From a checkpoint of a small transformer trained on Wikipedia.
Architecture: LayerNorm before each block, learned positions, no biases in attention or MLP, untied embeddings.
Each number is 500 + 25 x the weight over its row's rms, rounded and kept within 0 to 999. Layers, rows and columns count from 0. Numbers have three digits each. The size before them is the row's rms in percent of the matrix's.

# down: layer 8 MLP down (transposed), 1792x448, rms 0.258, rows 1777-1791, columns 336-447
# up: layer 8 MLP up, 1792x448, rms 0.122, rows 1778-1791, columns 336-447
down1777 097:502515530530488489500555461477501523500467483507509489484523471500502480493472486521489515501497522531505475501496477459518531503463515532513530469486525463511485511494508509451539509491511521491487464533451481487490516472493499485506527488464491432482507472520478498515492504472504506507495510517495455503505481484518485518475531459496
up1778 107:518493524486509491520497452519502512472487461506474516493502451459504503457506468518518489497516522529518488497506447504499482471496492485507492569466527512494480514477488486472499433534533480526486528472491552448497538504482509515478520491468547535524495506489499538485508520511507517478510489504524505509505515497491492481478523524523
down1778 101:481466507521494512494503492531516495516488506492466512537499497551489508520525505483489515502493520521462511487526468543508473504518500476481474478535502463522478492520515492485520498464503454522501452493499476498525519503505510531507501512506512509465491495484478514517548517464517550472527460458524472498474529466511466539508454517519
up1779 092:488551488544505463477519530548476490473520442484482486493500525507491464499512541496466490483487523532515516505509518512522449554510562510538539533524510473519537492508477506496491510533501504445513463529450469508520516477523482483486517450498512504515482486465512557462464501471489504501566515497496496533548512498535493483461525488498
down1779 089:466452527501491538524476464439510505499465472483515511480501476494507532476459498522526555529500501514496520527491515499501495462463475522481518455459485526464466516490579496510467499509494512488453518509576519466489492526517492507518521500481506475519509508517487483564510468503504500475515495512486530472524463487498484497503500490461
up1780 099:513502493470512491512486485517473507516491482504497462488527516482494506484490499489522525517437495497505490507502488502501482488493513517487483498501467477501471535455499506449483527519486538464517499533528481422513500483524527468510497476470519513525492441494463513515516484497479488560471514492500455499497466506515470527488469504532
down1780 094:489509505515527485519530467533528472509494542520478493477459488488468511476522474460466514514437463464494521495532513451528493461519524520490495495503480517535530534444512471464484487533472485469463544511492538522459500483518534538511495506432486498536540483510453511478499483463525491518455512481491562534521475512483469511491518471541
up1781 100:427494496522520520490512504508511535484433503526501518514497486487499455558479500518495498514477500510523566446536537520491508466490521513489468544491472496475489453521504526518507517535474506531499489564502522544527498517479525499511517500513490498513457496544502474497539489460521488476505511487491484509506489491445460464476474484489
down1781 098:454491490487547487539499511520485500498511527512496495451458537473544477497493509523525490537494467511483514541537510452494483469511510519512459507490496517519501511482490431514512531481493545495470517500514489506483517449537519466452514496503509458480539537512472499480525460480488512512503492482516521507473518463495484472490538476496
up1782 100:428515504519503510507499522498519541529522432483518498468483480543514517520492477528442492547460493530481501514486508514560495524491550495534536467555496503480470465503487467490480480463500494452480506477506509485486479488526446478491465523466495514494523486530517502511468496476567493483548499533508513515530539487494489531497475504493
down1782 099:499517515484532446521535502484487535506486462506486477518517513499511497537474508520538487515519497531504489492512462514452509497529516462491524530527483486516512546546527529502523481475534492526482480439522537529506482537492510539502449485491509488502486501503470511519489498486518511493515501506529504517461502534554508448539503518476
up1783 096:511490450512480514479546471487539530452480492485492436474461454513501497453447450518448486481541489497534514534507545543545492510473454478465539523465531457532476472511472466545455482504433499551502492535491493512486522502500444505486482479477495477499487493515530522502489532450466457494482493506479545515462515491469482522492550497536
down1783 095:495473480517453490503498549499507482509505500509503494497492522523519490503514512509491513539524498492466507541474507534516520499526538485475480545502522475518465496506509478486563516521500497520519504513492466454495482509512507497524551501502528535459478508476520516499505470521536500501504511493505502510532482534497513497497510514509
up1784 098:537540524511505477535510501476529483498530501453515482527489540490489452533527492531521493483478484547501438456509498511511494505482485509500562526506522481436502499529478547483488475509524506466506517513509477479478507450525534510481504506483488542461522529518479496467460497534523451544476471515477487464495529475515503491492460507510
down1784 106:512548484525498531495482482498520488468515474473535489509479511481498490502496523502506533452461509488531529500502524486506506556547512510511498527496496500518519511529482544526487536501500538506512532485481479487506507478467492470503442482502511464518540535519488509546488458511514569485523505491540496544507481468491537532518513509511
up1785 091:524484469468539517514490470560520479454508458459529481542488489484508468481523482456479550465493495547487494499496508503527463494451502498508495493442507542477469479510522488453477504517476501476471515508487490498485533494506496493528494564448485530481479544517501508565494477501466543541485470536452524537525488492496501546525517479520
down1785 092:432497496507461485495500477463496553549550537501502498520546498460480498514494495473543471538480494480478529506493476506497488507540471468521524484511498475512476509487504505513495487529500490520493536472549523507463501485489477514454498486525509488485508465503525458480494492527502474517492488499501485483483490477549523501545567523495
up1786 098:497492479572503458493417501487493505512567481559526560515476521483564494458502471513508542521523559536507469518507476479483462515488523483491528538477508516469526540480519479521510473492522495524487462541431510472502461519483517506528524529490486509520485519479471493523477506531491510512488500497454506522554464494513501500479491479546
down1786 097:506529484534480542515570491494449512516486514492454490479464483479507480514490490435494520502512473494467484457508553537515496486460455504493521502525535469501462519535484497498512499475513483531527465493487501502468449493473541510521508465520524512491499513532511505472528547528486504502480436493534511507446493518505488486546488452533
up1787 107:486489498498485487472480464487514523504506460480475454482473541511486479499503510499487533516519501483490465439515501470507467543532531518479490508461447478500485508514498479484503455472474459503508516518493530523482528464513500449506493533545519513510514524470500541481512525514520468498474493508528545408541510481485488512504454526491
down1787 105:513498516453532468507477503541458547504500499522502521485485510475491502514481468480475510518516545495547489528486500531483467557530465498530518466470494557545469500501489471498530489472476475543519497538493499521530503506466550493462475462511522473456477516453493478513501488559538522458473499516491504522503520481491514490507493493459
up1788 098:513478510474482519483485463473489554517501533511504515499505486529499506458487500521528488545531467493483454505472490493500520423485486531458492499457506449493522559490519525501518480524474519515493472482520489524516512528494518504518562500541505456492528485469522501509478491512506500475516520494515511522512491485484510465461504501436
down1788 102:476539497526519509536537510521507502493514466532514482485492536544487481483528461484499460476522472507502494482473510478497440506511536512454528518520547537495449459516556494527517520484507485499433509475491484509542487503507530474545480473508506498520476522542498457503521491529483497510483457483486508533496503503516519500481475485489
up1789 099:462548521499542517512499484512498496525470536504471451500522482498491487515506425445492523508541462478474505495489516520511497513530486487529474499472502493490489453480532480507493520523461477490513509550495482490499508483530508504489587500457479465467480494539533449510519532516529526545481490520470453503474451532489466483490518558446
down1789 097:486469470506530498461530542466504464490472486481496514509494538496503459516461490466542580500496554492517511525454562500530496510497494491453460551490477471487482485472478483528491509498487488506519525544509502506512483506474498476495495482496511432463496472507490515505536459495485475494519489459495511507480510493517517547523514531470
up1790 100:503483518535559533522507513517502556455507486533472492531482484468484483501508479516506515488489496527504505526520524474512507524505527467494499504487527510451480474456504534487492515508509487471500510529476510532461512501493484542481516491454472512491470457474468464454525476511536538491535492485547518532520495478486485461473478487507
down1790 098:520500490485549488487496505489490525498537504451490484496458503493529481509508501497468475468530528531500471493466464475475470513517515468483484486506514481460499475501517494516507511507517470519540486520497497511499541524455526508464500518495510475460484493473483516507502465463507548492512526480472529516487464512472465469502515510458
up1791 106:479535532477517494482480504502514525507488457518536532512526506493502520491529512509510498518521490489499531447493464466484528554527499497490490482459505535485530490532493518508504493483491456452510512512508496513485562487476519491570496461521488507471506528513467506501517498493503564455474497542491511479489496446489509526500474492466
down1791 104:484517502474513517506471449518457445482508475462474549459484529509494479512539509532494528514501498465537535478499525514493536489499540468528483476423531520513531457545476537513483535506470516447477505495473494471455486492482446482506506502509534452480530446473493536472489467489454504530471483496510471510533494506499493512539493516483